Weights of a small GPT-style language model, trained from scratch on English Wikipedia: MLP 2048 SwiGLU, rotary positions.
Each number is 500 + 50 x the weight over its row's rms, rounded and kept within 0 to 999. Layers, rows and columns count from 0. Numbers have three digits each. The size before them is the row's rms in percent of the matrix's.

# layer 4 MLP gate, 2048x512, rms 0.1, rows 1931-1947, columns 128-255
116:511419509442459569461460527486561568486525565496543467478452504437507502459528545494542494579589456557557541547448548532483490480501515515515416466431478536455388457435445416584541437473473511559481499477549533511412470436534493469520507498578488460593471550454481503520427501559378497515427473478377593371460557598479436512495622492461492542461490485587452460465484590493473492515458
152:519454539521441513485422437487482544500647568417448483488531506582561498530491427527475562406505452505538488515478438513575397501603543541547569466549530500517534479446561454530506427429529510530501489480485578483564601508430476443414389516460519517517574467468465465465492552516507435471506603505434476571483494428549454561433471582453504525522445439512475556453413530482430567427444
116:470533589470549472558477532520484550446528474530489472477475428596514575413518542430500461507461467423521433526583479386488547496529484462464464382539530514447477489491454499467500476460471594473541534445433511514484434496551485567477545528572480501568532598465482531471523476497510503368504529571600555435503483520505535465488500552523490455339520521528461519505571471545472398534496
102:559478498464464437544416473422517533535543498492480573440585494549505520574504417488542507518525519428428501474476602539494355386575465521428461455491549448380607509500466560505450560416594532371588508531487461565529443474533505506444492609488506466513525579463613501495416353481512434506513535471513532564505518499462533446480440472521454467372546536496422472447559477521425507531419
150:462491558512549474479472506516661436498462485538506649525478453475508486556458477487518506393466399495495444504440592435505570497566505472488471434430482563495492516440491456467461549500554509504478495434539527544490448456547440483555512537457509435512461472411511559550600621480375505487554541512530541569459444566452497506496492509498535531547462413404498459537473532537539497503482
024:428521524520565534474441544456447517524511474493556484510509492499548524464578487560482500437503440599466571573559499560531520441458508427551574553572528515484454433510450533537531443457496447439477538506538457524600549478516585542492489471435485471371438549501547425476483503505536485482391499443588531597461455462580508432528435504507509503458485498516540412435492564486445485523526
132:483537447495561510454481495458389472519455532483465562512483418474480470423472402454434415460538559564432407509451487537377496546523522524633426506426414493546514506469582537540457454473462478475553542569568522478551476426466563440506611542436509545472525481550539548524417457551480512451503551552449511515512473493496501562555414486559479479577547522407534443568507471463464539484549
086:441597592486608426637536501548517418485421568548529438494424549502515562491481476589506512465503566461364507494469528493506447438452475458490530398584539510542517581502542447504515599638500506532550571444419509427476500561480495532514452522451534423381435572516523522575450417443431452554495568586537502527516500505467506559532495541488639460468465463444486483567500513511533528490492
042:520522661472570404526438570579457529461494438443519500561416406482512458497656543512482602428549539501560479534456540466526470472538495482434469480547493479421490552458539497484487437445521530489535490506556535439516544428422451447440440409493498601451411468515496477494471492412534539476464492493464463608500568409478524504480511534509488477503582442499495494362503512568554464527569
082:507487485573439416588493500623586529461467538413434534459479575450446605509520531571512459501464484469483550530629511561537503417520451486513439513549542510440478498568509499585529533466413566485439469563535527579576546567397537567482624487431530512554511570591439504471494573538464491467400485477505517467496489443531447474484521419516501433619489501523529577529495455576600493544581
028:490551514535480465477555456510493495475514560551554545361520585472443582469477473469500495519555505429589479588440556495443521467546629592535610439529582570550398541552529577551462519545468489497489423501451476522432436455497552501565477407504487467550528580477569519515459462457538484430534541627538517439501470524486545508540487475515569509474487528509432527513540446502497408547533
044:414522493531511528552448519433457433550531441463564459448494513485451551521610421466491482431517439446593529534511447574543564480439503588611486476493511505412508461545527464590453497537566482502437536584566416426490470502482539528497522583465440404500521475523461508492549474578428482480461505513428384550539468521518615507464562510516468441479440439525533467543579461459529473422552
127:501409517452456445454490542501521513545523563429548369472420568553497531440375488535537516484553502528524545472511509574515498512490521502352517503522487613518495505526502406519496506497449519493443532445475521394447494446462559439457464435598552551558470431511516588512413418508543486473515542458435489613471570418424431512528449513491526529524486597493519514496566512509554494570533
047:540534472586528559557433535528426495484461472577427530491439440564458482500506526498574559461433439556544569395467550522533509567451426502490548476385490554485475524355490441447382575589474606500557447543516576473523565463486441533478506521593460490579491511466454519532557500476537519416493465557430518432506468455592504514422488536471565537449507475516451462383548401486489451512489
130:456440520514527505469512444428468552559403586401567518521470471607549536455526453531534521441448448522423517479518556581551553560628466568529508399461516501554534505555536551483506556471579502583427579415533456348473465487480444606532526552407510467427537466449534500536558395451510420541443499459460467587468417565442523429563458501529515488526494536535563457446596496371573474494471
125:532465431504445541488484572541489476498537514556466520489421415480555580504455535519458545509395590480462470487565460446496571423489480517485652485556536510564464471465527504524498496611585463453484646426497481616565529447395480489508603525458505508496531482554450416551491416497458508439518562539549533495539474528537483486427546401598444528490493503415561441470506595504464475533504
106:524492609480489486444476500496540457538545570518496461489502444511516526542511536412513423508513501465497452570586532567607496576545454521488490443482512502474469521423462514543379457461500449526547518504474461496496583580496465465437617627488510562531552418515552534518530474502527503544455553495578474496515465530467445463524548581587444414526574545497460554514472560523460517516389
# layer 4 MLP up, 2048x512, rms 0.0989, rows 1931-1947, columns 128-255
119:459507501465475462466564470494469448450513459467455476459443502427541526404334552550586521529502512544492570536654535428454450513553497474418605480575449489522537511469575458586535524439502568519487529583568455491484564561500469394496414550507477405458451477489402443514454539521474554524522450478522464442509532514566492446467487490484525480561498536461494561569554534545574526470454
154:530540426508536473507480545518510420509501443501571545489569562516499501459505478400501476444528485535491492535501486531539582455501438480469486549446573503480558523499540606487555417615463497473512503444462489533528489488636534535564484525493531472537441465516573545616555608522448524497540536383456599454426532494459546463531532526572355551512475529524599480516588551540464443489483
117:445445474561500468480471452476565508506506578615528582492550463453433452519459425568547477450433435443506504462528558551548454653533441479493516607557386583511539485451607446495464504401598402516479476517559601477423474450464461504544415411441532489482576528525567482558471548586487535559456524522484584525458566389479419503535555480472405504382572453439571416500434494472459506557530
096:413477623509448476487462544458445554428551485535500594484467517565457509552508572527571542468517496467409527450475613561576375465589447562435524512475479481361559532487499462530485513476419514434559465528437518498451421398505488531440463489437535496482602636530547509447511521438515405491482576514537481478450464515511543457506566507510512506380505413539457462505455459492520571546476
147:494452464521471452425504566532426531519423429433514537539506475520511546585554495522575505502462551499518565444508519566480504431531409615468516518534504392550544450576559481482527547383502370562527415491585426457552526467533532541507533503557529460461466471585409529474464551406558551597542511495466514511493496481476612463444516424509476504444502527527552455544411439471441534505454
023:418441589430467508508508494647457479512456477489411640511464482592425500497437520489575506532553509507537525512482549475585514467474513571526405482588517531552422610494528532430519469566628597525580439568560490485516409541468394397529532460419547452451560455521466529515579503480488486531527498441544519403493529519464466611427506457498467536550470576518547507465462515571451503564528
133:444513539569507484505542533560481574569439530575461483414481464515440490465607399463509452569526526586544502530479515466410437602503539547557441543592478535443523450486565501525478480521584551530522434487468451472548392430638506572533482452509479535487505566541566503510461548507553552517480505527482531425515593438443546452574394481532385490609479464444550499472557486440527352562452
083:529486486544510524465530524458499506461482529502450509549528519480460573472522421438498506652478470525559494507530516458544590542543519565494428548440546549502562456467451510499551554453539533465453439531458514533570490447407554477521513447496514563545518496512418550408565465521547499420452433437508467408516521494529533545563477397522426563498628500456519451562494529504519469470450
033:520478601515493468434411545601491536463554420461542495473462557544462406514529492509477540455468572487564486527445478426542544487407497429529492499490534447539544602531593452470464475427419503477542498511541424510522575455440457370537470573529484591476430425492451436453443513475508427429497506426422597537519580412488427433531525542580415524424530449438494554455575526541519399498491
093:532490463424512615462484543429529465412462429532569486546527501517520517466493567501489545578527549523516440493376472520462466528456518508393619442431499463485538474427505459495472461509556504566557459416416492493438478581589464586494514542609424533488484459510574555446391495472499380455537451523468508574541470561501501509475482460480433523457612528468589471567540499473496462437471
026:444549510452454577538569509483474526517544448545481536546499537483482519492469534456456501469533559570542546528573532542656478470466478527498506550535541564490497497626497462499470461516442393503500499425562530520538546571652491461577525458413519403553515498462557423446515543494515499566567571574476476462408417459532594543555429425524468463554427581583448498503562590573497507490525
044:496540501455569545577493516525528470468457520484420489558567529495526479437454487470505446522415625515367488528435549475502353525556498438399487558624489563571485516442494459549563464441487544549501513457492556527481538498574469464506500426521594466490469551543469516484586597458534445511550404464484508452506486493538497466515522412498565447464488489453445508427496490550480509497494
125:582484487454549439561487529543526516524439442633517527493529429489489536467560534464495503487510428554497548537555502457513521554474442541508404550529590437437482397463573503507511490471549553475579558477502531517563423541511465500503606589409422427497379532494478432463535527556582575472487461575474500554576541468525557423476503442427545506558480520451426521502482557551540596485459
053:515626534450558543540527452486521457507525476538566494508529459532476542538496517521526353456461427430506576504551542557541503508521513474387541606424463501558472512486498450545508463417594470466470414570468481553448531522539517556614470501478493453532533520449499542498377446566501408553492502503575515500429461385513578520526497524537384435534453535475483507533513432470438532538460
129:495442496461428544494498457471482606466436502486542423553503473493625563464556503557545466479547409613604462537479511616505540506474585562559465536585506481527402418480581555339459416463560481493463456513492533421476525487520569474496616555523437446517527570450502487479461477491461554506489478530600513505500444571499481470507513534482476360629465470553548464486488481529538538452442
123:505507533515507394591504516466459444416517486466398526601469497492512501510490531370505494528509606410433573479472457540491429519498502493582421591518513492552457493504550444493516473528455533493581422567470546465493446518576487491472473502522480480542424537467462534507575510524484406519510532473503365531527437506514560551473534479447485450528496429471451521506450440465474455485566
116:443539482492434566486622529519514583534451476574435501494485524381509527480469625534558359462421443518510582521507463488564507467402588452437367462536491424474439532481531461482528471495482440500543440600493512571536464555556499542544491544513525507520561564534535486434582532479459479555500514482488516523409544523479473505488448506605526463457528479533535513551530409426508463413524
# layer 4 MLP down (transposed), 2048x512, rms 0.0229, rows 1931-1947, columns 128-255
113:581452590472402541456554505412507515562473479523510484514511465562389458540616473514561544440536522449556537461467571398531439538500487587512457556481472466482527509490452460465490478502438594535477454498497530499562603488461539547527509544522439579438532480462504505480524419541482408434475525539574444516463506453416523564593532519408561480493478545441442514473573489478603520524500
136:459473547522497389565471463531494366444458539442512540523469560538547486507522449464601425481400431471425498504520455541549495509543543512616491442445482489479534539569468501520516468513528547516444528488460541382578559561524556488518527533507531481622534432433540567499487465462417557469554444450525553521448554459500531490455433486480396493475455534504500524480596569501522426484503
118:492526446511491536477444504499447497538550463501477512479472574470512542529503482531461445502521519506477483548523480599454343495613484458589488498548522435521554488516471520493430498395459563584512423446534468550425543587515481411516563507510511486471551562397446492446553385488518503518446503541411608433500516546476530477507510509558488493494488457399573538488465518545505467451430
122:465416439487466501513513466542526461475479484525486562486490576543480527524474574581487500501499435498608510527411484498500429436571472435497449563491530453478498510507501502564399564532546508515580571463495521497548471447498496450529428584445476520550590544462565486420516413361452428488375503533409485436594510444579499444443486491492444478437487513469380487545496492542510487462489
140:494592438536489569565467480425494508454482519548566471489527468476495440375536515502464588473462577461554527564471438577406469420633437475446482550452327475550510510487472539525496522530453482441506508469483510483464558555497501513463482412589501482509503595521518521448483538501571465608410479512589528476501570552489472627493544459564339575538452512432599456432421461504494561424399
021:490469525476499486484472512467511420490524441493445523531474463480578573405466438516472493604489394484557464454560441515454431511449499597575526475462524560554563475443558452520504479455544407468451536467528553526506502458482480524483442440518605498502484516459476545423543489516551495543457523496560519504487523561621453494557497452573460388484555514617460509501544638584388492505505
124:563398455472535523499513373503486563425508454442483523481458463460560471438506471548461482447517469486539541551591495368525396469492569488563478450487459494537489461473537531445551483488541476538486542509575594461580517548553485481525516447486501593540528412522498423526535493571475438528483547498505462458435559540627542554570429466497446592501517466472475539503456487505522582518565
090:503575560527594515497494508465495512506536600413545508449480567550639508503568515623569528415538407498499479551478520471493465428456401514415481539543484511525513537463558567488548520521489520513505575481463502486509442582494532538590440462532498420352501495468449457566474382489526567504517526450489517487520521568546501431440529497492533478486503388463451510564547486491475516574476
044:572606502617503546484513483466467566423511356472511421473544517531460482475517481503523550470466572541415374521453458538609533440386453403519466566547503529549480518583548414459493471435457399507592563532587448534527522460561542452484421491513488493459409553407449473456518523484532566574475428495492409409501466439518462529537479521479421517477534497527523502585534474498533533477507
096:485503551511389514460467529404524486582436535478525492592571511469580530553554504495482491475518406581546522459524515445579427439571487539547502415452465485518504508519480527474443568466515510384491570450406533470483440472463561479524529486512500487514510436538543542575485512397480574492477505494508433499426535505495378400486528507562504560555478434403448529547411465500585553545449
029:350394427511531513563491609541483391577557497598474424529520539503500507440486479507480514554459538628581512553548524514592541545558530536458443503495424527448486508473441520511417537518417436535540555473558529452566491555439486398543465493472401541458454384525501551460556563438508476568551563598510506544496444478492560495513399517486584510461529488514520567536555526489512486537399
047:566487494472542520433447529533451571510561486483463499482551513516479495587560523507558559476487472566521543548453448487502492391570450490441467479524599503516472432376507491467544540503461527537468493491559494459470489512516472471496492498546559543581561514427504483398445420407423522521473488435441484534502424437496472523584517531467541511466426635472452440605520519536590512573448
122:374501502561452474473528475458508471523427550571507515609538549576502556520490477485533515523571489537444532498460442496476651504536579457510424447400559457420522458558582547505527447398508500515507529496549481512461435468420466383472544410502500510491578500562539478472458471468459520530457436501388534522414570559525512469457453459476475555512461463517426446529364429458443451522484
054:513499579524502493469469477354568593488525544443528445525584502483463463528453445476470478474526489514522465549492511400478474538491526472526490475487523487413536533583469517489560498568501516448496553559507477540522520636466564579531494461451492453447524491380477480483449489452483531575516543503497579598575481447466536470523645415581441549494451502533396572455587557543469497548483
126:569454433515605388436576421430522460499475453589578535512492538547493518467476497379536475497528528480506467550440533471506454553490499549485500509426522497510509505517485490546570595486466519572412522504501567490477501510548471603392474522512437551485520542501472490573500438497499507684507544594565551456488497511473594454432421476505497450450515538422523472511514474513567512409465
128:487471521502440446515435471421520539447457444548460465487473435465407536450476531511563497439483444445405566427405516510478435506484550640503482555532501465463561531516450501465523558534541506502483480559551531453506460535539507497494478491589552524447492523412596472543548505578513437463513523451582452496476481483509502452567424532436519504468593440498430580462592378419475540601587
113:518501527566456393513439516500539539492555545488608504475538424477525538445432467544597525473499500388509497490560474574487487461501445606505547459533404413502407511402559440519521524520437549466461552416454554558548472455408582496479536447526444436530538522442504550413480375587527530558476565498459554565568436531448532415530529504461461537490480492478481395456550416539461474571517